From a checkpoint of a small transformer trained on Wikipedia.
Architecture: LayerNorm before each block, biases, attention and MLP in parallel.
Each number is 128 + 32 x the weight over its row's rms, rounded and kept within 0 to 255. Layers, rows and columns count from 0. Numbers have three digits each. The size before them is the row's rms in percent of the matrix's.

# layer 3 attention output (transposed), 384x384, rms 0.0693, rows 239-281, columns 0-63
096:126124148140159114071113154134114138102086102111191115113140080103091160149084165160160189096125095144091090145094175106148163131105126109137133110115084114079154128054104154131166115162147178
103:117183140167114106130201055158090182079162151110124111126126104111016149139162120117149103136155101109141147122131162149126117114084159095094167170106109077128126132107123131093175164177068095
100:187119090121123152143125151179071121123156143145148068130156035125113154164120161094158128175153166153154142067152090113103111125153083113087123107204116139125132123197151126084135083153168149
104:146143171115186130074197130145070167158128117171171122144129090082159121086088133162139118125125153097140126129119131093090123150100073139141094148144099160088124178102080121138098173120163160
101:165180179136133084113122104070054094102151128131090104121143119061092152121144129078113140123075130116088164120084099120138207138108111129057146134183143104131170155209165137095160151120136155
103:150193160134108110071129093191105137112179206081188172122139160141146143178139099127116078133159140135117151171144114100067114106127170121081107159163154071139131207169180087069129115105141173
097:164196101094109092097106128167096191143127158138170173136136118090069105105170150134158186111101143136166116109105121181146113139156218103110114128128195132158132151167116154162162109153085080
099:108110167101120161098175160172131128092134034075094134136129137164136084165180068100139117136133113062128145149114138078163037151114120123140116085145123155097097164195152145167098157125107126
103:133200125127073135143188136071059095143099139146074146124131115145136120085107188155153117128169172104076124171133107062145131190114124156101104066130109153200137162139140161138157063096142169
097:127160140141103107136107149075156157189121150228095163118099070110178130174127132101170097113072157182124148137131100135149099098088125144157095116117174154129099171106048117054129049097155098
104:116105136090112149165097105104025163123136180133107145133161087145161054104176135087094151130173165156103171139149131189132070109158138179101146124119104146110133153105103090073142182169126124
095:152129110155106150142139097181159193129176163140099164059090091121168204184169174075059125152114122135098142153149129156085111072168162148148123112155137150165118116122122128114122163160156124
103:078161118191129172133109182123194107176139142159196182192071080101120147152086152175142163070098092126158157147068146155209130126118124107108112138138130104127120136160067149100140140108138097
101:098086128148135187140121112097075097157131143114122178139172048095112069067133120068090145105133153127061155128094177158100109101110099115088155121110171128117136133137114134202115118112107130
103:122146080085109154053099099116184149137123163108100141114104057108108074127140139121118127114205089135122106085117144098123129139128116192157146146126075131109139163100116027118145069117123122
106:154167112113103128114194096111028128186133072093144086175145183127183094175131124120078157061143077170067148104096153080118198118158172159086165117088140157163158111125112148138096060088070111
106:084180195095137178091145135145128112094156109152140078099159187137147087090095158097168148149107135087117126151101119106112165159088100178140193083105189109101083058164093176112034167129113117
099:151095112147134105203088193126088162117104135125115156137145136130107133191164125128104115104115181170146156121095115192129109126049138135120131090124158128102151180184118141086115150139114129
094:099083076099140100122096108102118161123176099133098096148154118065141120150181169126139167103125124183090121122089118059113153109100153130108109100110122075110132124157124107077159103164106098
102:095110153169148128101121103138052193154184137107126161103163155184181126189148090114124114139119129091110073094105171097146122135145137125070134167075090149126101143084106077082111085122093161
094:139148153127164149164176119105108184164099140100131120107160113086078124111175124181122112107138154107142178128138173199167093163105162220130174102097134074140179119139128094152108131134133139
098:048128105088069158111154131122150184138120098105080087154116149160135157166150149116158114100106091108109104236166136127108194114203100127143112145140102167068142118141115146168103087135178146
095:130119156172135085147158067201184093132151127152111157057136077159169129159136108133118047168161096076119123130110130157101167148127144112088129106088125145132127123167122120130139097193157185
100:069162140131107124150080132094204128135155124194152127199163098201219149040113093138156146114159087103120093100111127152134090109146123102141144112131118172098101114133184107112176105169127151
100:173097122137144107127123112064186173080188105129143151175130089144050118114155101100101147142168109121078175085094106149131162089116126135141152124140077085168148116145079125146114111158092123
095:098104167151137136125114129080210154151131126166057130112118140127133104120103163064129108084102110118075130155091086159148057129103076107137180139167113153182130091170198160110139076158101166
108:065081130130099120116100147073143128100155121131067149103113147105165142202100128095124181172118070118127121119105142160160155132088148151136166150104161126137154156134133094119115176176083155
098:126166123089138128122136153105203117153113116136098129122162122133154118161139179129096137097151140115220086147135169121138136108126132108108126189093132081080153182188119138100103132077043098
101:114084164081063143202167162161095144110156115086131132129137176112104088073095138143163124158128123171104146119103155150140112096175092124093114187115144058192151123166149122117126134216098154
098:138137136207117063094119124088195138143165143093120139084132101080115092135132113118159144152134122159183105175098070143145170095120086125134075131175154079165088143133107164211125078131155100
101:102133122153156046158141097179081124152154104139072163137112164082091191141123094161131141071164126114119068166071123092131129117139150116107160082149155103130161079128073075139170171058125138
097:145176147128145169073142097123141136108140135146061159120153172137109153124178115194141125105131126135144069112150075079128177115093192164088101075127116178149046141071117126125131115095104069
100:173131165077086103134129101101118143154134115098114136112143120088159087114108156168200133118092129144110160146121100090133148114106102086077060150128156154103094162144158108120112111119168121
099:142090123159161114143142111161147145096087086092160134099146135083130142150077106141106149113185114110165086112068172080127150087132169113134114146127100123065116146141183132193129092131163168
101:118142107146071136120108126112222173139087113114128150089100140092116028116042112145167178119090106070104135105087170107125181121128079146150174140040145085123150161047144142146154115142093110
098:120081137134093138177109105139125217165148100154105153157147160090140100105111130122153089121179143150114113161113160077139164097120158086169112079149129112125132110129124131148090118129047129
104:105088103098145089108108136104097171122137113126128116140086105087117101123095167164145173151183158100124182114062108149181118113104094140134083148118114205136125107181132132109098074166129092
098:139118167110155107153055091080133094101153125133117199084144117162116068089102135119157119149115146081125139095107102093113183106092118109137075150125064131071149118157166085090115120159177170
098:096081108164142122130120176115052137148167119098128139155156093206117132148106124113101092084144103137101231090119107092093219146114121145161123062148111126112186119128161143156114183173078164
099:077148139162147115189112101161143150130151179079133124152107092150086115133124217139103093057135092100147150154161152106112158121151105125132099125106170132126209127109104169123120102177173190
094:170168097126096138148068141047121073095094135137168178108117170124138111135086092107099113107135104160227154126146079068156116170126174119109166164153138109122116100134159124160158116122178138
097:170121137119127128156191120119219155081109146168056171158113105075128135082111158169091033144083066163145108114140137191120152158192201149106107081111092069121109120141132059137136149145091090
098:113135109130102108124130110172156164122144178112091127130116168095121147156122055109169151107161084196083137109129210104152099124117121125122126144083156095186135147145166088087133131128130156
# layer 3 attention value, 384x384, rms 0.046, rows 240-282, columns 0-63
104:102117080146145181101148075122139121140126117171116121086108142086076087135175134145178125158116095149147114116201102148094109135163134168165097116106136090133121103159115201119089099134154116
102:137130073155099126137141114135146111136130129157170113154145097119174137174114125072095087159120101142100121132114157181122137180158156086087155104121049145132117161089141115111111125156106065
106:121107105159144060061122071125107091146167120163115166122112130126122110117126160159114119111135125172094126099144140114122129143151077167127162134155124104060131115192124152103116126115092157
100:093149148162130160126080060156095096057181162113110126098151144215129091108134139162190068153136101086106089131164082131150118152158088148145120166117035097113032114165147195116133189144122079
105:133176126143120121081088155090186080154086125094173141140106144082112068072167146154165131141135079138136127103117143089125102137164120117147163195102103108069058117144091166109115117183115160
093:141157173088152141143130136029199178124093117146157136172158154153134103066133187150127120112112144089153106136128131119137070089113138146110085143128066126129101145088100183063089152074197167
101:150141158073175102113150103160062191159123162155113138103099118073128143106091115159128089137106139122118096111110106079087125162153168107108104155171158137143154100158172073163146133176127102
107:146186163148080116161134156133115107171120062167170092116144081131122160140118161115130176067149121158084157114142087100109137087113133101141109111146127166129113134077074122149145119157191102
097:159131103170127066113108142137187094120120133131137102122187103115115130199160140106159165121119155124137141135120128147141142092139158145125068135150130102041095149127148143182098067169117133
103:153079135134168146152107197085132162181089122140159089112092145137053184161139152149067135121105128130132112175112143106105119131148113114060151124139049151100173191105116156103132138091109193
095:141160189103173167112144145095188115134134081130130123096112110097138092161176096110111196105179092075149057104107120172113108128123150100086128086148122160139069077120166146148101103127149097
109:134130128122164123147147212115143127103199168077169175109144133128138168146135154130139160082129107176134147110102114102094131163128115138142128140134131116138131082151154145138076114124087104
100:083114140136112085185120152112033092149076100163145128152146167127122096144118163082108122102164123171088162169136098114090117134106064101104178160156160181123082096185127150154111131115122112
106:160100128083110076133118126135117148117101130053166160147148082078097090161171108108076131155134130163125144131103148097112122168173155138136151161206094153124109119090152145179107057112115148
106:076192128061092163148120179137100184142102132170165075162090175058155080187097109080134171077134161061090136183033165072108110148115123072079146171088104088133133103151102113112101148149154099
103:114117092144173077129136154077078137150166083201146144115153138169174143123146122134112164104156114118111108139092142140166149119152161071126164130116113183103191106121146094142085125120128099
101:147158119175088166104094135101162156164109069114153111171109099136153118146158176121140180145102117156120146103086078047118100145144154146167100110145112209156114129155122105147093108098150176
099:138144150162055174108110114129148123093129092083100095171163104149113101060134144116165123117135122103155104117068175154161134117138087149161142119152114120159159155117144109120123117179122127
113:092190093124156088103113198052120174101130127182088138102116141100081139150119130129132095103141141149072162156110064170041114085151110123124139132168162179161103100131068105185131123131121043
094:109164128091121090179021190064166130114111080124149165131178148127119152155136093127086158169143105159133147180136173064125163094149090128096157145190144175186129098167121139118095117144121155
101:187136135123158139154106104151120154151144136114151121128134072139124190103123095097074138152121105116151143104176171144125140136102100182132126135127083136149154130168159168156138140179141114
099:179185154150093092151121088100120166115195130177086111073053147128079158110101152117089125130155103108132106131110182118083101115134089158170146100111106116095156107163154125146078131135125100
099:108121081132152132080129125160108166174095112025059217136104135113066162147181168168073139096110075156141129191062162130126131112093129161136157088131128121125114160136093207159107143120110129
102:075083115130159078140127161156151071102124143114074189059104141077143104119112090130201145103100103148130084147152175171124116106100129097161127117087034129148171148128160152060104083152126165
097:124067128156129103096119137137103076119094115142093142076131102145076144094174121114081101151110198127080056105112076198087144050150179105087105122118168193078098150153105134163100125134127125
115:117111128151067076131080114166146116081150100088127117169108154088122090108099136143168131129079135085116149129127105088106110108104126133116147157107162162147103146174101087104189146160084192
101:123117139098121094112124073169155179091122109105155139117095105205096118083119113098154146108079116181135175131149175144116083155088142160113129130137081132114126174135155078139130144160127113
105:160110109134076077123153146109140112096069157101103183125134117138069162140126083088133149089114145102195154100139106138151106161111106139141120109113070182066093146126094081136146103157157125
098:100164128147117096123115186138134157140115188094067119166169077105121142111168163149167064135127175134111140082115129109108150147104143145143144124183130156098119146172128135119137116103110077
109:175146128104222096121169143094193152076074123088145121159129203129141144078111150093162127107074126133073166132122123109116150182113065071158137165160076138120099057130103136174164133192165130
101:091143145130142136117171175133149136151165117117120116131117123176178101158118134136143137179141123129144157147166164162136068136127083069116187179148202114177131163143131100139076140157030121
102:182130114153102188112128114097171142189110112062139186117095089176096119130133128114118162175104109135082107178146160142152147111076148115101141131123165148110130164178120129099166187098130134
102:186168171169118149138120136126208127123078149131123153053116109172108172114078053138114107115085156158128136119138125123079196142172095149156102141172118130118079168186138095150125105166083098
101:163148163135096111064138106120119132100164157076171097081121164186120134140139101190096146125108121111122119104114153109135062117123126160157078102144113095138111141088142082144151098155100081
101:187132154155089158113101088126165130122092149097162125100131134172167153131161093154087091126081171122116111128124177150141141083083123115157154088124090097128127131160152161195181152155143156
107:138191128136085058124144081154095094072080112120141130158067074198117094090134098121138066110119109144079135111133133130095100140132139096089135134091118099141090153143158099140148090038112081
102:189110140117117111135145080092123114117096083054113099095107120165123201181101138149212115139115073141158156112151181146147146121113202081135139126118152120084152142101131130105196096135098123
099:098091123136114174122151150131153137108148128174136107164124164127093093166105113090166087162076098060197116144063193135142097148139166105099179096129095124115121083121141078101157177096125121
097:139122133180088164118108163100133162142121115108082134172169121143121092110140145107105073094078137132131171112142066160140152126116138169098128140097083128131153132246118173128122189153132152
100:162120152207087181141113137131150125144061109243085125161125112106119138216102088097142136143118109079163122150129162119134107119159175150143104114109161182153150168133142142125052156118098143
098:180126173214094141097110175095107144119085158182163122161103167146068119138097133108101177075172121150061182099134152124118110138107096122098092113173137179149105072122077078140118084209122154
101:155161121119087129202121179078133179019116127111195112151116101180134115147180084120154109102094137097139133112099131059187141105156132161106146081137050104126109099073201135115151119130147106
099:093118132153169152107049092127142102137082119129140202134073114124134129144158078116128148221134194147132119114106147124097120206099213140109107122143101132110090153100181148145136097125093141
# layer 3 attention query, 384x384, rms 0.0369, rows 256-319, columns 0-63
127:110168117154018126119159120178164124098150075183148138083148055097081151081136143099109120174143203103101139171164140201091156149136148113105104162155168118106191096085099130113082109144142166
103:183114060112064098144171132209175107158125125148079149119112104104127145116075105124097191108186209148122093172093098148091122141077141158159107115114144145085123118139105163125099139088146191
100:085106182122178073098131167095134118138122100130117122070121122101122117126083185094149152156105095062133113140079185104128108188131101155168123117113178205157100164107117123139154180136150119
100:100166130112156153152181131077109098153118148080140070084093116161124147157197135163169113101110123112175109162141142097095127124133127063102091165085140136081102085111162109143089080137177094
105:166128116136163089189149127068048143219145145092162114131150160154159091112134107112179136146120083174115122158085118100191060153101106039064115117046112079092048128179149120169132184133123147
097:141119111102141147106117107141066157145082048098139089221157118129109176118133104157095139070109065156109178052152106117176165158122085135061193120143146171172133137168128167102101107094132123
097:118176092129182134115147124102204128116075126084164164190148108131136187060114095095124172137159132146139160194110084189087143093139093080109168146071121081096133163183148142064132166100119174
097:147139101153138071173105144143074123110160129136161130096152121092125135101149137124114117104109155128127118050108131102175065123120067107140118123077148118129162097155125163114141111044169098
105:163138133163165139130110116094106114108109087118135110099162137199175180177172126085135175170128088162124057130164132118091137103141129132143047107154141072121117069102102083126128120062146100
097:147117086067115099143183165148128122081154078117032111124111160173163161150145124136049161197105164125182120117124103159070127070071119162142090139140103120116153141118123171104106152175176105
114:146110152168185127094128204101136103172116125130147135030176124127108094123108123166123134153186102144113142148157153068168096117179090110168007074128068123079124092101083151158108165120106175
106:163127109101157123083172105092137173181120139167159084139181121065154164190161128104127088112128117187093149108143108134155152133131156123109083162150080126119080140159155112144103123150136126
109:158147146141111128096089185156135150138133095129175149062132134123111112123174144134105144175121149198148123045065143121143131092179095136161126151125168079077147073157110135118153147125067161
105:113125153180116130151101104080169150146147157141125132136111148169102185086160136082098113127150126128125113146160130153152210162096168100101124097109167060142127080101098167137182092089128095
109:152088114084128110186104135080024138110143118102210184114124164119072105177114101121101118133104148110139054102092121160121152131169156172133102140149170142159121126144099107106153191150114038
106:110076106130132174157119106129097151135087126091088139125114070184190097112135105158076132145121121109120114142134168137100196139106142135150157133154091183046146084139117106103091113129145078
113:124172136104160195186148170150149084148111138058146129116091140139143133129112120139141155112068131174082147143110101143140093149116125118079129104183062130126105081241146148102102138109146090
104:126149149138134107073093073076072152146143117146147134158131145213131170135137168157076149110082139128109114147165158142093138107147119176114097180164156127118145142085120123102105130102166127
112:097105144166080093166150148159069112122174116077138113149165142131147065051142110088192115161151144146153114089131152076114124170188149135135122143089146136100123160125196095154213105120163148
112:138130089122136138114127090127095159156132160086048133132124110170106108147120195135081163111132149168185203097115081184092107153136153159170120163113107127184093162131191108041141176128123136
116:134139115134110094138109079160135131115064132096101077138115126069092152129160185151062134183119153187157067126127132143178097147124147082157129110099149120075175169119159117099095161176148099
120:028075127144100130141128085091070144168135147080167134193112132065115157085160161170144118124086187166050100104121192136134100145115172174144112167130170196119116075105102118186109139131120078
116:104128120127135144145146081095104057138179152125126092142090121216146116124120138141116122161117171089123090139109062128155125105121133123155083197130123106055101166135060152135104061126183129
118:091095126094155106190131125075143109105096134145135135119178144056135131068109130104093166092112136110165178181057137114183167124170159102057128104140129141111095113066149080124067091098090097
121:112068112149190159128110114107148078106108092144105163114120078140125135154058091102190053179101155163100178063136073198155118151114140176171114098195121127154123150165096113071112107102115142
116:138109122116125098127194114141116133159139121203152130173152126129065119104118147171122116128196091138110071041118093163066103153108134101168131155081106126140100106201157125114129147126112105
121:133080140110121152114094047102154139095146087121093165124137143124118105146109177116095125213111139133086086166138085119066121181139156112168170135112118143162160117169136131143127077145130135
116:072144150131152172090074091161144201151149105157112152114148132133162165115170155128127133111112168119128147154154121148058079100080118154113152129124149093111154155130126105103163158159124073
110:160140147130087143119193045134124138148168151154096116098120169114091115091101156092115166139170112119118084150159129147081133122138058184154131139153165101003058115099161151102160070127168120
116:129177134185135136141101131122156150145114094106149148146112156164123164150113185055180149113075123095138147125100113113106144108137114104111106098125150117159115133116147070129154106071164201
114:156103153103163122126062090181098119129134140174092121154131083116153094113108122100140160099111185164139175147090112127106086138168169132097152141127121167126213117086110116162095135199164171
112:110149168108108160156145044102177143097159145109121139092058124153075100093122120153092153102129104148121147074166133134125129174126098126126151131153140116153144113114120117103132110147114193
125:132188071142186076180120103090161152131136138068139129185153182145072144109204122119141124131199087133169108173139105111091088099126194093203156110153090130157125090093063139123135126140111131
110:136139104000128175149136099079170094162152140123161127146111132122149118086117075104090120105107140072074143121098134170111156133115123151124159189175175075140141138065095156133091130133144088
117:158180109152071130163228159148113139167114094143109119160146129172117135157161131106121118161100100123154097110117087099163088137072126138084145127193175150101117134121082155192140143181100134
115:103130138150087171189118159111115105119142149157128137156072085070107133138177158120171184096118101106214019049066113119211140070107128136076136136132080113169132126162140086133172115147108106
120:148146185154094126121194113148161139150059131141121148138189136088124140161104109136102129186129093102161105128108105087107112145114157066147134077134093100122107124141136111165124067092182171
118:161128119167110108091194093158070088133117078082149163129101090112145104116133164107160117067111071117121109129148131113083151043135114123199135096124157131122099119161064154162135138134156149
114:080155091119160094137188119119149150197117162122101133148148129080138153109144152146118117088107095116084134127095055168107128133150094145093132155116178087164127183161127151137133121124106146
116:110111095101120150114120115069149145073068132109140134126084150125122159102164104131103149086117093222179107145139087063150114160167125136083209171125119095169102080083194130174122147131138148
122:165083104104124168128167128081140165129153099101097144125141094137097156118155152144124132166103130151119064118152144085105158100097096089171100150068107172137095119106123108194079125088169147
111:154158152105126126155094116124138148099073142081122206127089056132138160127175162130114196132129220089197127071110135122125150126109104109080143141092164143133151149092074119146074110112125081
112:124132108140196063110130073136094139130131124099141168085095162135179128120121135079125107105116054070105137139070068081124179165110101157120178115110170154130177129133154140127095121138069073
117:139131136071127155157139115117139148094153140101201119172106107134094135111181134115149158119113140131123012184087103121181132169139143197112076147166147145119199134108146133127160108129082101
111:167093103115134122149094172141167125085143156152115163134089159186171128156168150127117139204141135173170109169088074124115208114120125122172090057118081088131138160177106159086123115080149132
116:107052154075145136110110101124109106129115132124160127163176120084081110134186180095123115115162116102152120107102149126144160150163113116110185105198096130175106127090181107128184129099156144
115:141143088094187112092146143146107113164073158054194136108115081125090101167144125097101086112117108103040088151148153103118121108109126155147167167126181075176138096070110172116141135072208184
111:105131092097071132139124165122161195114177079098100123114170159118094094133158148124111149104086123150139086143140130137086142087146112195134154185122105160100085135142183077196107112117192145
117:142110119092082156098120086108137149136154138134089144144136166092127095128115074094094135132107152089164047086139074111107065106135147135139138170135108157174152084107096118191151131054109105
112:090150141178171102100144092134111119140134067099177122135147094155127122114149143153127149108115100122124128106136120128124171100108091215135135157139137127129182123194157096127096138145120105
115:140145105226125122113118107155125073148111116174130086129131136108151113224117061139135152059202106075073133128108108110171053137086181139132183048111155206124097161144149139194132084148135125
118:117164157132083116115064087135136096158144127149129100123124134169112119123144104096169113152108122141142133074114129143154129114199113054115083123165093172095106080122123158156135162114225190
117:121100150149160148128113156128180149125056158125109147120133107102179070174118123137085101079111069145102181180101108089120114149176148127149090104124139098087148143155124155142080156115076169
121:177150068098109145113154067190129104082121089127077069119157139074150127142211172122154179142136114135133198119125157121150116121115136167063126164169091148194136119078122133123147056129166076
115:149141142155137102134134137055124161087161092129109103129143084152083147121132171132105136125103139178144137100144152126117125103149158085100192177068130135116157126086172095160143145095131171
111:127101109142179104140126137130098121142128100115105116128134096134133064170126173089112089110122095141166094131096095173137096161147118117152142144179073163138102109162129096130159194104158112
118:135179087157144126113131136157116080093142129062165148105068141079089118148102111124129177158120144100129136111091153113099189156128205122166163105147075079131140099120134070130111129131151132
112:168102168156103130149088090154158118134144111165183112122167155103100170109103167101126133130166216116163198080062128093126132188123165106138147112180079120149199064134073132191086082111108147
114:127036108133111150101149075104205153175177140113174127096078144154139118092128093119148192152089076125121132183102149150083165131090105143127100142138085139137139193099094140112177084118123103
115:148201172111129156137134092156086104129068065165169129082167163142092113154178181172138174182143152113146148088150123111168114112151180118137069194150162150113092090099141097134143186058145114
114:105137093088132139158126117080183151110078164159117138176098138203108124091118215144144207206123162129126142115121164164130096097140140133135066130152100132123096159083149108125123209109154185
114:106158204122113178154078114133118093093134104091129056065142179156107137127087169164082135148107142151138129175192076155151162137117094206186126149099106134119143099146127160126106191112143147
113:166199143104125119109139132111134090089117123118108124123160093177102197141090081159139208110085140138197166147219132147079103114122101147090167131147157078122084054133177092130102135150129105
116:157163116141131093113145143130165110096136128120103144122104143135088156149138122119146108143136142154073102082104143139130153130158108119124132123114142121160087226121138152119121104153070084
# layer 3 attention key, 384x384, rms 0.037, rows 256-319, columns 0-63
088:133124125151124132154140142133152163118103148194139115137130182147163207109186152118066102080180096145126103132143129212154171137116172088082097110081126134125125092112123150122124146178144136
113:119132117145177177186131108148079138155139134106095142162186176168071179107112163174032105098129147154115160125144116140105159156154119131080084135136081151130134147083134153131118115148083156
107:114109114062076130137123110162149106174143131169118147123160204132117119108087102123165140080179148120097138097106130165199187102133164098093147161134135105141114114191105103097131177171132145
106:148118191093129104129153137084142114097178106167078138095155113102143122118099165106110146136177115115159098091121135103097146171166189078103115082188121114117112135185122150114114157117140118
111:136160121202133108127106156126198140113165155171183120119069142111144160121095205177145117068142118137131145117065118120147108124099161194156133083187114143167157138107124153120108136109152116
098:117112129104127076229080108082150141122152154132131147165199108148112014126100142133147097129134123119128131129153061117073150174158136098177181110162112097165122125100095153157091147115082134
098:084066158121121094174166077133099160136086103113134102113109159107113158166182132119123134107148178124124090123172150156100148111134100155098153086146089080106111112143109139131138115168102104
105:112081090153167125090160136081116171139167104070158119139086109099100084117056130095085192083148124168123116182130131081118135110116089072141101154159156154159154168172153099093158178051071149
109:131120075126183122119195124082141115105133110209151095085134174138155168125183142115122108143091162118113191101108098110119108117089127102077192119144083146141112139172111095110122180119091138
109:177144132162137160131151152140194088160095066180126114138115185142060111079124104075195083128155163148124124143095095152117116165081151110092173161139113151081121144081109102091160119151122072
116:145146094145116148168096129114133082067034102144126154150151106140114201084156125122120116125129116135142147202130115138043109172131187190138091079079142152127081099131162137109120205085067091
112:158166115100163167151106131161180051119073101092119121200102174140060094133161107158122085067179146130156097150116154084107093119113082192180100137133105101082137118081063105159137170156106129
116:159104081150054149189136208153096105161078094124125160124151057176106167128164105097175153123073060109096140166143100136121168156131123174122096170096024135144101125107141096106110173065164128
106:117187092092136139105109109100094157152174142168165088122103105083120141148151141126076128129134129160160143111068145147150056085141114159175117162187058151161133106077132153133064147118107132
109:163182139153121153096094129130105112120112103081102132194098132163147144043204103166128174137117131163110093110133104161063154139048077108110134145173075149149141180094094150075124210098161113
109:080169127145133137078120131094064099142141149063073114094140141162118166084141176055141162118110129118181093156110123138093106134099130114119172099162093101148100111125162143103151155189154168
118:110104127128170171154101159075123151127140073102116186097134123160107105103185176189104188149149097099155109176108140155101086138110170150085091082120131144147168135123138088115142142110085130
106:093089086193098118141151113153205091187070130101078128189166102167072099108187082169084145124109124143134143148079094200152123142145134191104146149107083180158141089136154150135111118137138072
109:154121069055111170152112112129145152169115122168155124170108082116060160176076145076108102144093117191125152194140127148126088147123139127119102122129141095035101140139151108119143160178121116
116:133118138137173131136192120106151142118120102152157161124152162154092096116133092112160150165143092148111158122091180190142095088093096057055122124085094075111095161137086097149113095156165082
113:105131092177107159152074128143123135123130176079095110129168107104099141145136110116104127079168111153120130143152166124169103094102112120125083159145126198151160122117088149169115171068133130
115:130129122162098064155137156175082115116133114126098141177188099107166147091146087111075106092166097134167124119143046156108140120177167109127123089151156118122124135121139115140172157091192177
120:130144124133175114166145047132139167130157164098139104130126122124173193090152126131101086113168103144134077126109116118148083102181095167097201126070139100127137116122157109147130157122142165
117:140121129125188129105117125125127120117135123159109095115127127121128123180117227088146099085132141162150139132098144178165109162137136180142160121142157136147125168146159199168107150173170083
122:121098123101071122117117110096116175095138167137101127126171196137156055074099124165135156173183097139119105104085149061096150140113134095102154115107104115158096156128200118192098086129124108
116:180082123107123146142128149176096096132090125158183089146099187072112064152101117135151145125088132127215093129120113112089096112111159165088145120107177091063176119096127118145103150101156119
117:121139133128065136131143134143142155115111142081082109154119084139104172155154145116144102105106146188128141173134157092097173132111114102103170142164148125127077162123149090138148177136078099
114:177163124111138128114142102120107169128148110161110173154170162110066088151160072136103139086167090116141158076132097158130110127096050088140119153155104160109143117092169105126145163102214178
111:075179097119101174130104131181142131089156156196180111168119129127156075072140094044138138094159062093112197078054101166163120125204162140111128134153104123164187129158106115138122166126130128
117:154163087114147162125178121118168163138084143088099133139173174044088101114127154141115168140117118150148156105149120094198152094098115143103168156206115157133194092121140140149153116172126145
118:143244098100099114134159086160118111118142105136136157112167098180142180077177175100167134119176143170144128153129113147138125117135115172126208124168105126107072076145141103142156088164165069
110:080087105116175074109137177157187179105212101128122176118184121136157123124091108161135128096164109106155138154183101197106089131098095192082128119105202105109086150145072150075154160118157161
121:209169136173132120138168164176131140164093171151113161083104104051171110090219152199081110115103158103149134081122136094150093143122156165181126151109112158087097128186136037109152178153145109
106:099103177117132166190143156175142179094097158147117108090142121184147137057114132147180123141125153117168096055138174148155110123150139154121084096126134122178170098066118110117108091088131142
119:181145116123197184128109172174096194165145093138126085094136063145176156098064123121098116132147133139137132178160128124138134146173151149111138143135126098123122179174136152117093112150104130
117:079130141122101103162110172113117155085116180142148114130125098102120141139079159127198125111057207109076123107145145144197140185138110093156126176168114143068165152151137166126077164122126057
117:079118139126138121141135134083180114121066130123112130062172141181116067160153122094083065144068103155126165113142118152115097117156167111100154146105113168152137131126176114175111155146130101
116:129114127113160116173104110130205123132147161125103095135174186183099086094156160124117152167137111140110143102134090120147167160082148139141171131133184101075174132143156140196122109099172162
110:134142157166132171143113154117129141170114138136205131147140145090073093163173102138151121102097127094178127080147118165137155116117129097129136104089092126123138118121116119112144131069141117
117:142126103156112111137110162105152135166081074104102103185154201116120119096126135173154109170116121142103161195102194150142163117155162116098151125167116102080135096159122130147138111108133109
115:136179103138104166126128135165162067136126087108086130134122163148112162169145137142099084184136185170137129144154136159152139146162129124073140063163148110119082094090142146081106047109057114
112:105134073219086174131128101093109063145166127151090149099133071137128196107139124126110125162147153105137152156070120082172166202160147084153097124159105114145080066112114124121146142065132162
112:110137103126101128152131152142097199108094141088129151162107108086131106155088100138140087132144061120187099176121070143114165134076143074146165142143102091116106111101128130139116107112100079
116:144116116165091070123120169087185124070190127113109123095177114192109165125096132111133140115122163091136142154121065143146077123131091120093093132086129128167149133167088128136118140135153149
115:073141163142139116077139119136164097128130149146146050123110156146108144133099143155159103086122125162079155099139140180163084110127087113093156130162150140168114126200195078091220076121079132
117:108180162127115112159158123113134174097145174175159175136074126178125148120129129123082139132140169121120155175093175094055128085137140146158066217111095122072154081102113132096080134139128069
115:157135124148111144172103110136072085086139021153130171139084169146069086177091151152152129121138191119231110144157118094103097184161102112163151154149146172153025107143135127105087101105145117
110:124131163131095114101145176212129090078081037171109116116151101158122068160130117114121085205122131104151141158068179130167165133117114135143159101164208126147125112087156164089135147142091113
115:126168105091112110134167153132101080141134121140140074158167159200136129147088165128058128162104105176181104124137102165191169165088163133104106143123093142171084091114111126119155128151067134
115:175103081137151138155135103099131154140091161139065143119058107133068133133130125162136131155143158093097155112138124119085116124150146113144152146061091122163121144110103146069162128179164052
116:119120111148118094163153156120091175159158095114150132102133089148128131092106142158148123131126145161135128181190140089144165140141077152202161078123143113154138158189096092147079143091110125
114:183117140119102133113155150097100123127168165124111122137152192130156104070105073104128135083133091164128125162220125159180090100123144113168126142085112165175100169186099108150066155147137094
113:148127013163130118091129138171200110041173158083163157144127151110160093120085143115129095088138133146150147121139170132101125126141134066129168114092161178149076117110120111161158140088169092
120:088110154130101130185175168091072140093142094179145107145132158151088121162139110074122166118158151131141128155171104124106105181118103078130149102130119091151112107183135128099144128138121161
115:114153125134145090150183117140116124144092078119165212169132096139075138133103100099101091054088095130118126129150129129141142174115119192127148112112108055119103064075099137135099100108115124
112:155098065132090114079104124144096137106168121077159061141131173165158161141143160123099141135148146176159155127118166119118134074133184161132070163152076108090102100101133125096114057147114160
115:128134109204064105147147141149077113072152070142112106186100126178142113100161087105112097142129067117144158179179160087151087162136161150120135174123137143122134133146125113124096129125108136
114:112114047064166118183130078119092141165092142108173164136103084054162155106125156091102153144047110156140153101132077137166106112162112137045115106039130116095122136136151096113086114145104097
116:092161064099071124185085170110100129194147145088145125173197137136202184115176115086132121109121141097171182106150096166148072102124140116113129182146187120155094150139156152213147160062150113
116:093134185173099131081182127124116127180109111069115103074150151137148167134118110156126105117116128116111163163163120132149174138149102130165064115144148089131190086139054125117150121059173134
119:077098182130134136131107195141129070150049150159100112111130120174136177107147150138131177082136136082146129105141155128151136076086164141148164133115112145061150131134105074133177101101080140
117:122101142117128136132081082134167134151150141133148148149134129151171170098133131100136143121103118158139168133124134097126118029134130100064114052148107173078107163072094094122153115145140137
112:145096155131135138164164129089141104130128133144143093093131108113122114107159137109130130122153159170060080136147079125193082128161103134093124086165092163121156160082066159099184147132129111
117:111151180157186158143143138145161100146175197138110165121111152113143076089161174161133122144132175108075153082145170109138155150080158093143162162140144141115120141153171163139114088112183128